Part of a small language model's weights.
Training: a variant of SOAP for these matrices, 3886 steps.
Each number is 128 + 24 x the weight over its row's rms, rounded and kept within 0 to 255. Layers, rows and columns count from 0. Numbers have three digits each. The size before them is the row's rms in percent of the matrix's.

# k: layer 9 attention key, 256x128, rms 0.174, rows 226-255, columns 64-127
# q: layer 9 attention query, 256x128, rms 0.189, rows 227-255, columns 64-127
# v: layer 9 attention value, 256x128, rms 0.188, rows 224-255, columns 64-127
# o: layer 9 attention output (transposed), 256x128, rms 0.166, rows 224-255, columns 64-127
# gate: layer 9 MLP gate, 320x128, rms 0.197, rows 0-25, columns 64-127
# up: layer 9 MLP up, 320x128, rms 0.215, rows 0-25, columns 64-127
# down: layer 9 MLP down (transposed), 320x128, rms 0.205, rows 0-24, columns 64-127
k226 091:106139095075114156142146112134120171142133183129131117114130146150153127136102132069113067067134115150106106125147131106092127129143137147047112167154144109115092170134139090123127112138149146
q227 096:128096130164122124108116156124100132116135161129139130134167164164164131142129133137098161131110118134131095164150105137117147098146108179092142145113123155084120159095140141101141127135082130
k227 117:110115156142118113174112143125144065127129109125139106140161116117137112089154133107099180115132129137108100116189112121105128146137118112070141113120120115090109119118103119108155100089134129
q228 105:120143101087098131160168104138123120082117117163119129153094143110131116120137151105142132142138160119122184097101143092154147151128106109165108137146133100131140112132095095138091071123141108
k228 082:142108135138125130119106110150114113139138098147060132131108130159152098129169132139144098122128180115138132142140105105130143130128125119175147097105132151136151129106143155133116148159119115
q229 107:130139121100144112115143086152130113085128100169112097162112117083126096127170124096145124180143133114122163117094144098118151164156120107153121136125160108131139127114082087158118086136126136
k229 089:114112165118141106116099133110139083139155076148108131129147134122131122148143154105124140140120137106150111138138111141098118159127077174103174115132145102140131114144093119080110117132121114
q230 092:126169137139105173151135150089128171144079179084156153109140135167111154139093118116089116132097126143107096180131164161118104144139103145150128127113117125144131135133163166092142126085123149
k230 106:186125133122128134158146133124142106107169107133120132132151140145161136087141165092130157105142116098123099134107133096114142119105135099095124125150132142131095122108133119129071116100133133
q231 091:176163127092133132143184076115150141090094142154116126127122118102138125134116149089145071144128132092154155133125167115176115130126137130145133159105124088072158117071163085146127141130164138
k231 077:147090139138119098104082128128111063112078110119118137128165168128160101127106140133151131119110116141134150131129115162105150139128091178110155085100122166107148107189117133108166119116164111
q232 097:120197132106116109144161085145172146131123132150133137074100131147141113092112118101115155123113145117157128157132126097144140096118127119134134125123100076099128106130154155111180114118132142
k232 110:171114119168105125134121127104149049111126078138133120140153163134164127119129128119121165101124133097111153126142120096097126131130100145087143114155118168118100125143119133101195109128142091
q233 090:100172130126102097142144096085158111116132118121125116118111137131148114138106134121110161087159143137184130132118149108114151159110108158151133142135126119135104139115146131180156097137111133
k233 102:156098128137060084160115121122100081168054124131120124145089145137174104111112109147148121120129104128111118126133142134124120134141151125095117121084121173113126122110123120133158111142156106
q234 098:164114138136142118134124107122176124178078103127155150102099123099161094124102163151146157134101132143150162130157102149093127107104123128140141122148129142140118052136123134140126148131096128
k234 120:102132123130113167097107108125122129094113122161137123137152105097108146155107115164100141131128174140149129113151099165127110118144121126128117146136099087106127124125107128112225125117129135
q235 109:108107098162135147091166122114084111109167086108124093155165117147092147121112107156117107147119160141131085109103153128100114122130138077084117136116129138166105148178095127125124154135097156
k235 092:048148110124124133112154128141137144146142119095122130152147138142055144127099105128103130157081104140135130139107132195111138158127117155121128109084118136137143145166133151134090107175102123
q236 090:114153126145144163144102117121107100127137136133116130165114128130118144110171150091109127118100112088090131137152119109148131103110117128112090082151124122139105110183089127083126073106133112
k236 100:122136160136112148130124136117113153083151128145127120166137100147130129134166111117133174129147132103131116162143121114134134102134132080165107139131138138121122121101125152108139124122120155
q237 104:165091133117128171114152139122095169122135112134127109166142116102107153139156106169135108106184132143108131100114115099146094103139134100105132116096112088143078146099098098134094128126127123
k237 113:108141120120114142113139192142115134119188155102146102102092135103081151119121083152132165120085150120146149119058123136137129102143124160113146117084115131146130133164116125135088127100088124
q238 120:128125137127150148154122173129141124150105155078164138143068108143131131124153137119143178099135118148190145143169136080147098110133106127155106089133089134165105124124149143164114083101125112
k238 105:101114122164108136149127160111156055118149097125132105135139121119132129125102096127116172111155130082128128134126097127118112140154123150116136133131144126152122109098134135125122110107148086
q239 091:071160100162133135121093125116112112132169097091119128178134105108107135120105147162111130133099106122129122119152149171086139141145112148126121105138141186174101160174136122115111163151104157
k239 108:096097143128106127143142114132125148131110132122104109191122088131087131115163112121109153135146121133135119138163118148129118146128124095141124147121126113126128139130103163112168124125122157
q240 104:129103122130123124119146141142122132087119053078125124138111100114118163105152134110130115125133162094170161125115182100111148101146134120160146128152136115161111170136125093176153147145110149
k240 106:076161130104127111135130121135083161146169115118155138127130129153116139143116158164116144124108096154119119114202145102151161126095123112147109113131109162088141157100125123129157136153116152
q241 101:131143116153129149105115127140120169142100117167131106133140154113126123123113161106111149189145150118120110164116144111125116123192148168105097157099094171101114132109127111110113105106150083
k241 103:113147142134156111115101141112130118109154079131114127154143100135091136126138136173123176166143105125141137146181143161157122115109101124201128122128154129132161098103132160138146145154128094
q242 106:138174136123135109126096102148152116069116094107139136152101104131099120169119068074139098115144136142104163121133117115177144140121131094165132106163133124096133122147124132165141106095150141
k242 107:114124114129140154101120089129146147135110150115130127083159179142119123121088137106138076091105151094136159117059111145100128124128122164095162126139112114134120139183144126131127126104122121
q243 098:157078157120121103069127157133105141156164140125083133129163139143133129154115117183133133101118130094142135132178126125124117134128135130114180133104172162133113143130181178129135159143102134
k243 096:056126145096134142126138149140147164131160145086153119109175124137078136130123087123110107121108103143083117133157115138135143139144133121094132122124117104103111147145146129124124113128092136
q244 093:129102157133139129089114123126155120138100164103126111130163110142150118099153108105086125167160097132116095157126092172089109128158190136102124112146107170113141132104133141120127094161118081
k244 110:044142140151133102156149177129167113134176104102129111125140121140055114127097095103097182154114089099128141120093098155103121161141140144158150116083117126143133127166110161128106122103094122
q245 085:120121150169106139119108129099112151167093169086129135083144136150141128121077064154102115135127097148129116138138123160116107131118128107113121158133121127132128092140133143097142156137136114
k245 070:176099119116134131141178136161110149161143122103151107125118150138173132126146143107127083105086179139121107114117123051120138130127151120081137139170123128116111157105127078128095114131093124
q246 100:125110137152129132110142202113153152144140135089132154142165134143169172133087107156119142089101082163140102151135131158120106098131122140115119127102114167144120152106147155075131134153118127
k246 084:096114119124110142122155138132135177127117200113142101137125126142122111134148093119108126150127094172119116141154144125151143123110160093101105134086122140086114135141104141135164122130094157
q247 089:162126128145131161109094133110149114138112163120127124094136136146116166149105098091162073125101132133116090181164108140148136118114169124161122102135112114142145054145111130098154113115134168
k247 092:169113132119152144106146140145127120087143121114155140104155133101139148095086173135121101138117114171127115117077122112109145077116116127134123109137097120124120136132130093118041148074128128
q248 101:127136100145151173119117105129089134137143110126159131130154139169105150130139107132088110152066115157098073123113132107132112103103115153084075125115117084158108108165114131084140148124117123
k248 107:142142093155107123151097106121125123117114116105147136123173145157154131106123167144099164113102116143098124117179151131122146118112123108113139116132137147071107134129153130126178102125142124
q249 090:154149107117130168112109113129114149117115185159120136122121137103131153147127125108135108121107182116097111111110128170149146100121094134149138134115162099122154116134117127112107125159135137
k249 091:129108149121147129134126103140143149114114125099118137126165102106087123066153193097112148124132129167126104116112108152110102107104117108119136123126108085117129152168122127111089123080130161
q250 094:098144130124142110095065151126121095148135117138140116166116125117101133138150118153143125140104134140127159088113133116139150129147128148170131107135113142155143194105139105168098103157139134
k250 099:116140142102197063151094107107154109175100120114137127124167115144128136117150167116128132101163102132101121105175122121144121148107104127131132133124149127142143110128135097154101132111149148
q251 091:085124101180126125112141154127118136155157135099113120156135120155121150115137083147064168141125106113126085141155106156128136139123132109101096128139124157169124144183089145127129158156092159
k251 088:103157108127127142189168126140139156153158118127123107127097144176115131150117127096078117151113108085150126112126121109099138137098166117139129126119135130119127179128126161119117111188113131
q252 099:149143124121113128153159163100140156149141122099154124056114123136180108164083141128130169093150125136151169099134130161144121157149106104171148135109143125145105140115160125160145152139113100
k252 119:128134111159123111141165191143140102124166105113124117143076125092062116085094115143106169178137096127131128117081126152128088121140122132187131128096104140152156120116117138139064136104122111
q253 099:071135120131126151181147154132098101147166130103144106122132121153085143095120124087114115091093131150159129138145144089097114106126135133088117088126122144121080154158115126082156093092124096
k253 129:079113154152085114144143174132120113122160123107112118158115106128074120100164079134118204156134141136105120167140124134152117115129120089168120113105126151131133112116142143127130129097080133
q254 092:149148139090111138112110174120101145090148150127105121122143135126105138156104180102127091127123132119152177109083178108134106138184141141180161121106141164119114163106162103109122100118126116
k254 102:145125136144154089127145153137172111124117146092122120129150123127113100081134134113141123169129094146114120144097131133110115127136112137147137130096120145149133102156105121148062145077124131
q255 109:131170125104126114095131124173138158093139143170095134091158175143147133105089153106115131158114170131109112143093161150139122125123135120122156160114160104066152102116142124061147166127122144
k255 098:107137118147139112094132139116167148076114146123108133151166129130106128125158126134122200172103113126136146144153126157119159121111086117164131119145102138089133108163079142118170138100064148
v224 083:169151061134092146074103116153148157117163138118155133130148066099085134150130127148119126146099127126122155175135160123120137143129134156148183105126143077132124105138138131141101128111110149
o224 094:087157156141120126154129127097134097142149097158121126120133153218120116128121113132121143115135100140116128093146128154090135126105121163109108164137092225143157156086117154133166114144131144
v225 073:127123123078149130089103196114154138112128129119166118116081111130114124124144137141152100131083140131146150160118119124179130147128116175122100101131098115123137130156148156115148120171130166
o225 073:128149141133114059160116109159152105123169112155104154132152151196148079113097118128124145145155127135148096112105136151051137142177132140133151155160155126097129152137118166121142117139110106
v226 083:116140108089129129130157120160159120134120138111105156119118121131148136126135137133113093088135137125162146112138108095107126135150136091142114148133116151115116128132180102152130205168102144
o226 076:150114153132100124143136143105105166114130146125132094148131140198099098123147091098106129131093142162121135130112128111147140114145126145117132099126064146088137134135110171099134051119118115
v227 085:134113162151105110151107132112133130131149115158069136133155124111118130121123157128152127140116096078125098135130128133141107157134123119138053107149117182106155122110105139131167168086150071
o227 084:105077131124130147117147157138092129115127126112149127154146109040102151113155099147126135158133134127137104118166127138149136141118132128111136144120163026125139138155092101136097122150126138
v228 090:127106122171102085157127101108119113163137104140135143144146140172102157110152113143083161150138124120147115082150107158140162150116119117124128170143108176100165124118118102122124099112090104
o228 102:173134111119152120111161141119111134137096137081119172108060108091169146125123143127142084134118137122130118176122127111182095135120126107133120107115159065118109146154153117115130132145152157
v229 072:098135132120115098092119114138131125083126077172085163082126130101137138138137136149119158123097130135120094106140112124136151119112119112110086133122117196102156100115136086126146129107126148
o229 073:114070158152104186167167168113085109127135144079142101176127117119088134112153092121128123135123134129146095140131137141139120138142157140125124145111160069147117119166120140134135136121147114
v230 077:098158091151075118162134081127127144123108118129089129127146133123102147140133119137085166085120109089161105124151165144137136127144166078127117138102161106130138114092112092145127141148142105
o230 076:176117126117165160075134122104113129144093163121151142131107118064154117144129135128149079144108138158118127135104107125178124122089116120143091127100064096146104144113125141118084153124102124
v231 091:133117153141144136132135092152129144104129135094122100124179140139108142109119158106098102141149193134160169131137146145107113138110104105142124165166130089131142143141132115137130143089106143
o231 089:152183117140110098188136161114157115147108126150105123152079126196137124141138104120128140125126088085144111116172118088141109109133103148123116111154120202128096163100146136136132098171111122
v232 072:138122155121155132127158138135130132123170137116136106114149096139116131107106113112157109149182108141170126144098155113104106158125104123121145133167114082127075175112098155120103144107150177
o232 072:142190105149089070154145121148165120147130107194162130140096152163128131135131148118112133116121131091133145112134143116115144115136131154139118089123125201148145140095155148127144115133144129
v233 071:151128132120139122113134154134138152145149151102155095120125096148121107139156122118144096161140144129195131147106124115135128191132127121115134126128128094128088145126148182170115152108105143
o233 070:154170131116111018139142116122152135146124119196133186120105136173148163122118172116118120121137107123130128105091127127109125113171130145144134120122113163097128171113123136123133116151159124
v234 083:134139134127156125074123114139126165147119085113083135100096132141156101145136118146143113131104120103113064132140106132135113159147131132086091132109081143119098094094174100179120166133137166
o234 078:109121145117095089139143137099092133105130169124147131174151113158099152101149118111131143113139125101125112140137141146100132148191145131109148151123124114121125128158085155097156118134120137
v235 082:120149096122154136141146109117155111127149134095163132145135127116102152081125137116103087122099098138130188141180125088137112127104151114160161106124095131087143102155136122135112125143125097
o235 099:122110151121109136143099141125119147135145134123075119114143127202149109131135075146128168132122143183141104143151097115133109123145107159064138130127129217134143157137158116134141103126111148
v236 076:110117113168137124159100074128111127095167168154159116158153157076119179118138128120102140126134121134174128129112195133112094114124125122117147087132132076122139150124117105150114058132166123
o236 066:157151118137134076118134130151147120162071132078123092090143130189167077178118138151169088130133130131081166127113074122119135108138142141137130153145120173118115117108169155130129149152131126
v237 088:159106144073145137089131121143154112098160146159132114083143138124135131163131113158104103110153099176177140143080122140118148119122112151102130147110155146178147141149103104104102133118113151
o237 099:091175140158113150136107153123154110136147095162140103147130147222107086104097132095132180121112137119115125111154138107074138113111117142141135139147146136102124122110138160128152105139137110
v238 069:111115130143124139126162156127109129121105128097148110178106085155134126107146105098165100109132109131182103148107146118114100131139118106114151118101122117161076130128101176136125145151157132
o238 068:170152132093151028122107084125147130137143142164125177074155136086137165137122171148127101169125114104122152124102111134112139128133121121171132111142118093126136139111137095125118134115136132
v239 083:124117099201139149119125098133144122125138117177137108143114122145151130116154144131147132109120136150130146120155106136150133094130121162135164085092097092145154078148093093114101158121084140
o239 076:101137147101132128121110151108140108088167156105103063113132110248140098116133122133111136112133118108131150167100138121088126147094145117104099187181152190127134116121134156118155073105122131
v240 071:121089129149107110147098056124149126105121109164116157126129150105130167156112148149081121122127133158149114130137110128118139134117154124168136105093136135113165115146138153114134092108135121
o240 065:096122149115153209127131178120092129115155141051114108127167122146111106130139115132138119128119135138109138134137120133153100092117104145099133162122140118139147114152164097125125157131120124
v241 083:120157100128114114161119121103108123155118111099103145095079150100124102097143133115112135132116096155082104128122133114161100122104139143120155107134122106136129109134083126130093115175179173
o241 090:101105145121131114103138114124132121131161139133130139145175110224108122142120144111143145109126132161111131184129120154086169114142183117056127142108127167098120085143165167139125117076116131
v242 093:094139165150129110127105141103106091168165124139119140095131119113106116152118120128118172154143109137115156151118172128113107143133123136102127155143159130116119170125096132105136120097159106
o242 096:116077140102116144141146122142139120131121107152153147151143099045113163150162130138145087132137139128146096118119121136176135127100123072151114118096144083148136116154118127130112167148153152
v243 088:137134124139112158090130137154117074104098116171117133122111146125152114150122124140151142088151153148105113098137129122130134079150120207105129128125111167158131124114118101084140171133104148
o243 089:107106144147137199135119132109104113105162137117139122103104131124116129124147110135099152123106115100119131125141163117121145169098142095171105140144131104177140067134108134123140115117151110
v244 083:124104129134110120149140127136127108136105102116088125156131071154161091151133179108155112108120197091155082107123149131147108149114126104124124149098141141143131101175131137151195144152140114
o244 096:150111149095161110103153142121127129115126157146134140123110135024124181120147131154128081158136086110121157121112107131118139132145132115177114120155139035115123134124111108104104146124126121
v245 078:110146130126118099143099109127095121110120118173099161119142166110134128137142132154117183130109133120097122086155097136146160095135129146106085135119125175098171096095143091114134154140134118
o245 077:125089120135136195119135138117092157116103155079137102148119077054119119109128120106132093129117135119125102148104142133134121131155162093119131138131135061099112117174110126139130129124124128
v246 063:147103181127145119170110165106107153100129115159099120118129181114152125144122132118127147118134083146104146141117113149129151113116174138148150148116118122117146127121127093087112150123129085
o246 065:083105111136141209092136147131129116118139126111112125131137118098116141135123107158116146114151158142130124133155132130178129108115105115131151133142167094165131116161105095124135142102122126
v247 082:117114116151125133143158113141105093146132128123091117100123130105139108117108135161129158153150107139105106127126182131075114119123143143140088128175136144093098119076098121111116127119145146
o247 088:120109132148127201128155132127096136109137130143164130127129112105080149152170124112126100098122127118136161144152132116183153131084138094132128130106125123175137096151132126109117147097144130
v248 075:150105134078120125132109149111131111198105163105112130124142114139134141148166151130139119150144103105111107144140148123134097144157137113095099107084154139124136080110123165160145103161139103
o248 079:122139130136127098084120125158103162104139104176140153111133143037120144110083126140131094138141145135112121103071108155119158119149121112157116135135136049095123164134117086119113150150118146
v249 079:138093155116135114148120152110103131147101186131103084117156090149120119139109137128163125181140145127164089110092146153121152140160121123102060114130161132122109139075104163134163130109143138
o249 090:159153114140120071121140115150125140119130083164168171119099135049132173114124162104121105124142120078130136100127133114131146127133142112169151137138144021105099132131126122115105141137126090
v250 077:138121106132130143151153098146161117144158154107186122106109138161131132130147105107129119142141136154169144141116100134135146146113133114140195155109135086165119109167143161147089100162118112
o250 091:147187133106147080099095121121173150156117112143125122112132140205158097130085190116126114117135143134099138133092118109093118100121110127132125123133103170066133148090142143113142131128150133
v251 073:097175140126125134139135139121124147154088130083147143136152114122104118159092140174081139144064146135140136143142112113152138130099151107151149118100158117105135093119161134110123105163118122
o251 073:107131099123129141131114106105121102131139116092090139134098107157178112129107105108165127132127091167143114135098106145133085130123100161133148109100116165158104145106135102142116158114110099
v252 075:130129093124143136144094093173158144112128116126118126099114172127144120114139117135102127141183172143106139071128120131139163113157119148130146147126124092128120136151138095155113122120078173
o252 077:156184102129111113128131125107134133124097140080162125111140145193141105142101138070114126081103113085125163172116148134125107122141144143139087102127114178145134108102147181109154107115143124
v253 076:131097143110169124108160137152070134136122153113111125100151138147147132136107124120172120165140100156117106176102152121107114151146117137099083117106111133141107153076068130127119151107164144
o253 076:140136136153106103118115130145134145116138118192169121141136125067078176120155119133126131121136125087110132092106136136120162119125152119160162140133149089141143103148134113108120141113124125
v254 084:169122082110152131195123097139135174139158123104071123106102167124110134115125080113166124133147083131088093143157140125113110165164122142097112125154117094091098139105113131153114142158107175
o254 086:110167095142115090109146131114103137123119137129169152135146126170141112124125143104120112094148129124124169143137155125165150126162158109097131101107121218123121135131147135110138092134144150
v255 077:098098132121119143134099160125135104126120097154159125089077173114131111116155166162150161137097113114124114116119115137159083154150108147123082147144145155126109109147085145095090110172144116
o255 070:122123165126143138128137119141155134125145127107087143143179111118117054140097118101122128148157160192157135145139132122146160151097159141181152164134116059170141116120125193127129168106134127
gate0 101:116153104104123137107099119087142114135171120138089132152118100129162139115139153149151109091141146187170141165142143096114134110132098185134114128134136111146106144102139136084088114176136124
up0 099:106154150118156108165137187121120132093112100133098126139133091153098073163159159105144116102132111125148128136146101136123153146108149106147128130110158122145162114109115119110152141138109092
down0 100:124131148132199108112114141091159102118108145104125084104103122127124132085135104130147111105160137118152153138122130116159114113115170131137163156172135145120146162133113104158136137144114168
gate1 097:156142127120149103169101116097104135154137078108115141119163102129143154125122130112146114148168108155179164164120138153098133110143142147104145130123122141118126146117111118078148099134167139
up1 117:131148168157143095113127138147158134128165119134130125112090160132128114146146151085134159181077109134128143117139103114093158132126123165120139072137147130117108110109098103122094126118169113
down1 105:126112104157141160105113120113106112138109142156132103092118111079066116115124119168119135109152143120115116102100100134155139150114138147163121178131103109120111075125104116152154161172131137
gate2 099:111124128142142169108113104092114105114188123151104143094147125142160119128151125132104115099096109124173134139116141142105142165102148140175112138132191137120063132147090079110108143093091123
up2 099:145089134144121160183148141125138128169174117125076099170133160144182122156140120093167125112121168168137115102124081146129116163147135119136117078128113148091147122169166149126145156141159087
down2 095:124116124147158069121105122102158141157133143120143127134137130114156120084162129132099120153088151219153124144130131118177112132143146145115129152125173141092122131168124100109116085151137118
gate3 103:141135122123139107114106111123118134067101148117113146103140102160092127141123115087127146107109097095077115112160137126098144109129172102142143155103102113177090119151168141102159129148121105
up3 107:122143129171118118196162164153111169118137145088117129168139096123140121121126151158152138099146095101107103131105153111149131080125150108114150125122154143123129092141105141108133120098113115
down3 109:114148138147107119136128108097087077137137130125134095138128129124167154138108112155127151108159139144139148124127149134145139137151055164145165110134117134125185111133123132146136125073099125
gate4 096:120102118143157134147151170154119172116148153163157111177123191149142158148122146131105163129112141119150141116155090155129130126114166176097139131116162156132116137136097150152103153151105105
up4 107:125189158159086111107128136135084113118100131059100115089123135151136144119134100116166137164134112141108145118155127121145122147084176124121131109091165091148127191149155099098139151133184094
down4 103:102089130061147150092135102120127122173154151120130097123131127102143131169138137100105101123121121145059142088094084129149158127113134137142173110149120119101114135130107090133091149137102147
gate5 105:101135116164120107144153131125119163095119137148089122126146130130114124116099102108108141101161160149106114096106136101140136103122142132124188143112120186159131137135125093184120128147128146
up5 103:111140150106145128114091102131128139147167104153123103156107120091130120165135167117118132062135105121154136163095128157112126103137139144085131122092150121114103105104111151119173139123130145
down5 100:160140113135134143142160165128097112116097083147139125138129160083136149119129138163154154170119116127149127088140132142113105135075160105156117113112106163099152076087107120101148137075125141
gate6 104:129111167111109125174115127133169137166110148082099115088122140144151145139094171122096110131105147105146144108117125132105132137156123139129173120131142131133165148102109105117103102147084139
up6 113:134100154128155113112132094152141124138073173161157119144133085101090087149108142136121121080091145137143118155121120106119121092096177115107163103094139165096141155071106112130122123134136109
down6 100:060166159103138139077147114140152169147108138149092110146134138114120134096100146128095101136150123138161126132155086130120136136099149118156133132125126154134173144093083178102077144125142148
gate7 100:127106111168116122123117133164106150131125110087133128116148125163113112127098151119161107150117140116122151116128138173115147118165101141141134103107125091127148097087100137074126073098068128
up7 094:138111113155141106079099095114077127147142165092104109103120134178127095111172112155112140143117104118113119110155148136101130096130104130132119160117093137115182114156108119140157075121107157
down7 095:170109121155090146108124144169127128171103167144151130152142087137125136165145159149129129123133144135097115104117093136138146127111159091103142131136133123175142089104141099118099148111153132
gate8 095:104136156134159102097111109111080132112153144131116142132118084150126143180128087144133132113126088154139136112120098106158131108133137118112126106080154172103163132149169155100174122098141104
up8 096:141116129095134120132159137130135163125156132076124110140110106112135098134143109151141066125142095134075105145115148095122139143121126142144131100113128115084118108107202129099130160134151114
down8 101:155122171098147142115136118120128122124133137130126086147157149120129111175112149144087128119119161142113107128162136158098175162147145116157134144129101081106115108131080120095130144143105152
gate9 094:127128105140135176082132124132154145088160091091138111140090091149152132125122108157156106118092165159083153128113092102146160119122108173125140087090116150124126141121189100088148095134114127
up9 100:078104127128138137135106155158202172103177098127166118112083124121160123131134121101121118094139182136113114148122111133117121089161162084133127086115095128095162100139080132108153122183167131
down9 099:105129120110135152173141119097117167117093097123108156092129094116130116120158171137129107122125146112133133124105102166109124145145140153120131159151128090139123091120140119161100084163111164
gate10 088:124110095129142154114106118127116156134169133166140109148110145111112112155192121102160135124135123106161134189131164155103110166107112117120096122113122102133143093098139130169124092119098067
up10 093:125137152125146164141141146118063099122133159131160157120098104096111100134099143116113132098130092117159158140114127124113100136139123129114115120127127141135159115130165124115119153190121141
down10 093:139081135116127170124166104135124134148129135144111142113165110121152106138131111138100113151127129138101127127121098165156122082120142091132104168148153061131118106110102137138109130103110143
gate11 095:140070140103096165201126147134103118110141129150097105129160120165114174138132109154102135100074164158141101102108113129125132113160107110135133145137119141128131130080093122114125124121119124
up11 093:118133137111115126133162085132118110132146110193113136099170134134142187164127110144096119154145072152138078098104148138151165146184110104163140125141128177140119144089095114184115152145104118
down11 101:124113137104140078147110104110097137156154133146113103178134121147096099114141121099112139111115149114133109147118114131144131101139086133108144126146126150133146147091156147123124127062148137
gate12 099:102153094103148137125127210065127104133144149114157132140111182139137147134140135113151141122122141113148142097098118102175143132139148154155154129147132147085124115127127122126150159131138110
up12 096:145158115097136133108158173119061112143147096134130131129170149111144095118105114148128150136109099113153164124106117119159121100094108149123145143117119148098116113144126121139134109140084115
down12 094:124122139123137136151133170108155145136108116154130141121150132120128112140151159093131075165110154075146133071161168136132150125123126155101152118122125093096079113141107107109126125162169118
gate13 102:124147113124151136143119121113115120123142123140106110122154068136153165105130108157108148129133131155106126148095088139141145122151111146125170152111135145124113148088137149113085118103169106
up13 099:094145096178112163138120121152147119132112163115109123124114176141128145110106172134127144103112151119095123146126131119109143126129105157101175185143113103172141095161103148104112122147129163
down13 104:115136148104119162115157118138132115083046166120101153137130106087132122116168098179164190096148109147143132135144145138111126126129122130152142124118102135111154134140141137126155167124129122
gate14 104:127166092106123129134156095139136119164201116097147135148145142133116131120120108180164139182128166133124179094157143115129162141129157132181129108126132138136179146162076165149110117110107114
up14 107:141133102074159140171116089088176100120181120171140146147130145136112131119106101185111135132159129120140118146136157103156121127137127101127138120153191102133145131178098147116129130108135159
down14 095:136134111113176159128106127156119151127180138164106093135120096101125106142126145148143085084095147185134119144147149139108084128097173124198137143106174121171139131137122121117113135115184138
gate15 105:114129089112107120103089146135153102140130153118110107112108124116145143139116150138126164123119112142066139132127129130108119115162153140130143120115140120111126140098132114133141122152113124
up15 097:091090183139112129090115122111109132110151167116115112140116138154134115134100131121116132103170141117088164092120106105128096107155125173103148189104134081162088111116078097105153104174111112
down15 100:119144168135173137113179143098146097139101130124124167110184145154109133126161163104138128152129143120137135171149167107103103158129142104172135121134089111159142145114140159078132132100106099
gate16 100:142107138075155113122117145115139111110098150175098132112165129164151123106126109144150101115144113176146135132155135130108146080139104133166141104067117125144121080143119126143128069125124130
up16 096:119060116116128083140140106158100133121129121134084135119132148104129106064089072165092129132159112103113151083129134113095119114140100117115132109098097175127134142159098112169107138148170128
down16 100:109132138103096117104127135125118132123135106140155120079133106139128180121121104172147085121126121137106115118139106165159163158117131114130137145116134138146130102075131187124116177132137152
gate17 105:115144106161128155176160145160120199117096152138134114123117135169126103119138162165129177103161142091120135140123117142116109122141077113135137149101164128123144116167138113080130116154118102
up17 113:125146124123097127122162161067165138154143145096133111142150155117112157121161098129146137125167105129105112152149142131091160159113101120129159149121129137109102150138078145131106131106152108
down17 106:152107126188125112134158130111104151111120118107137131165086153118142079138122140147165116147110095108137156144115153137133160144152134107164093179096139126131141144138115128169107152105108117
gate18 098:052171122137103175113151152123133122162146152132156151126082134182129150123146153131141154139125108137105162140121125143140118165121107092131087112133152146140073155125120109116135110120197132
up18 104:130148129106137112148160148156119095161134127127111159109153098109092101119129165137160105090077134127093096133147173142069110139110146108112151126129099115136158129106090093126159138148124119
down18 103:122124108144148104120109103158124140106121130146129121126141140126141097151151142130061145153131161101105133158134131113094124086138127152115178133128123154134097124125127100152108159166079118
gate19 100:118083099179131121171133183093127099147150123154089119151119132166119098139128170116137129135106130138099116129156114170110110131163111138137088141094140118136116104134107093138126164147139091
up19 106:130145102100108149160123151133108085116134136148157123170133131117127119084123145174128138152108115155110079124117104113177110166112149122087105161102125113120146166129176089120147166142163100
down19 092:132182167106129117109118141118097123145118110140098117088146145152112093126136139076152092152123135081150088112150121119139123151166131073119112105160130163125150098148127155140164107147159144
gate20 096:094154097145125127134103156110103112118103130123101087119110119124107106181076150126124155083112125123130123170082140156158123161112131133142119127134115079119135101115100144153130125140135135
up20 088:145114107135155143135089120155130143149065126087143172113120151104109117130120143161169118118109109143100101149107173149132070116149161128120117148088110107112129118148073117108153150115111109
down20 095:128136147155123139164174149146116095116161106159135168147137143108098150112079112132120154091161124132125123170151114132099153156162145171140116086129111141120118101124142132120126116134120129
gate21 085:206117123130115170132138108168129121125131117132147155129155137117147124138140105167152138096141142116153132123209108115132114176098125119140105089124091164128112086127133140093118104123114100
up21 090:097160111144132175158171163122102153111154145095135135168118144124139172119134125092153116171118140123135164158179155085136126137126126150162138100121125166136154139152099149099136099125132123
down21 092:152136153122132144106118133137166138072141156106141124074164156098133119111156135150128138105113098103123139079080119118119112118123183122132147161124130086124086094157129119125122183087137116
gate22 101:081083152136096121100099111081133139084118119135144113152143108141125181148153146126125116115137120125137125129150128099131097098145081141148165122128092144129094140154126123147107123158136127
up22 091:118138132106138145150144176095113154120115098113165130161131124118125074131125144156114152128103127171131126141095140083140133097103103174141143124124137163116153122149093089111086097145136158
down22 093:133085073153108123093119133135102153113115169130150145158155109118072106135179133163143108152133111151142171125176129108090138121075125112124143114126116140117131152105112156149091123136176099
gate23 103:136134130124137146116124135130149134139187175098136160087166110168144120157139115123129192116111126122100147160127113129135138099095138117143163106094140092126111162148165128085118161125158095
up23 099:146138111123122131109114085127158107101075093129108097134186148061120099135157075115143111128102118105158121127119123162175140076129159126117138131138125120129110086141130140134168122120118105
down23 097:129099131168157119093145135140126121103148154117109112134102140115078136142143124104152086139122150154107138128092141170132127143154112144165124047130107099149071110124160126161111116145105144
gate24 100:107111125133114109159125149162150139130140120104130175164126119117138139146141116118123106190091180127121139144117110102144127137111143141103147146151137141092127122112123088126150135119111124
up24 103:153162133121133079117149114085068125152134102094104119095119134143130131114123109123169145155145161139143141150104127195116131134113151102159121152135119140131128111102095133079138078164142100
down24 104:138161141157135218140118126105107134091152103154109133143202147127131107130124162126156116124103085137123141102148117144071056128128124113124153131128108124136136080142121120120139107114148102
gate25 102:100139104119086106174152159136149096144136165118137099122143101167130134160121091126075100132144159124145110102142144105102210149121135138131121104122142133133121133127135113130141115109141119
up25 103:145123191124139097089141120163136115106132134119117185100136089126113131118077138112169182138149125136105132155128121084167128166141181150134150115104116139157164151117142084131118170121141117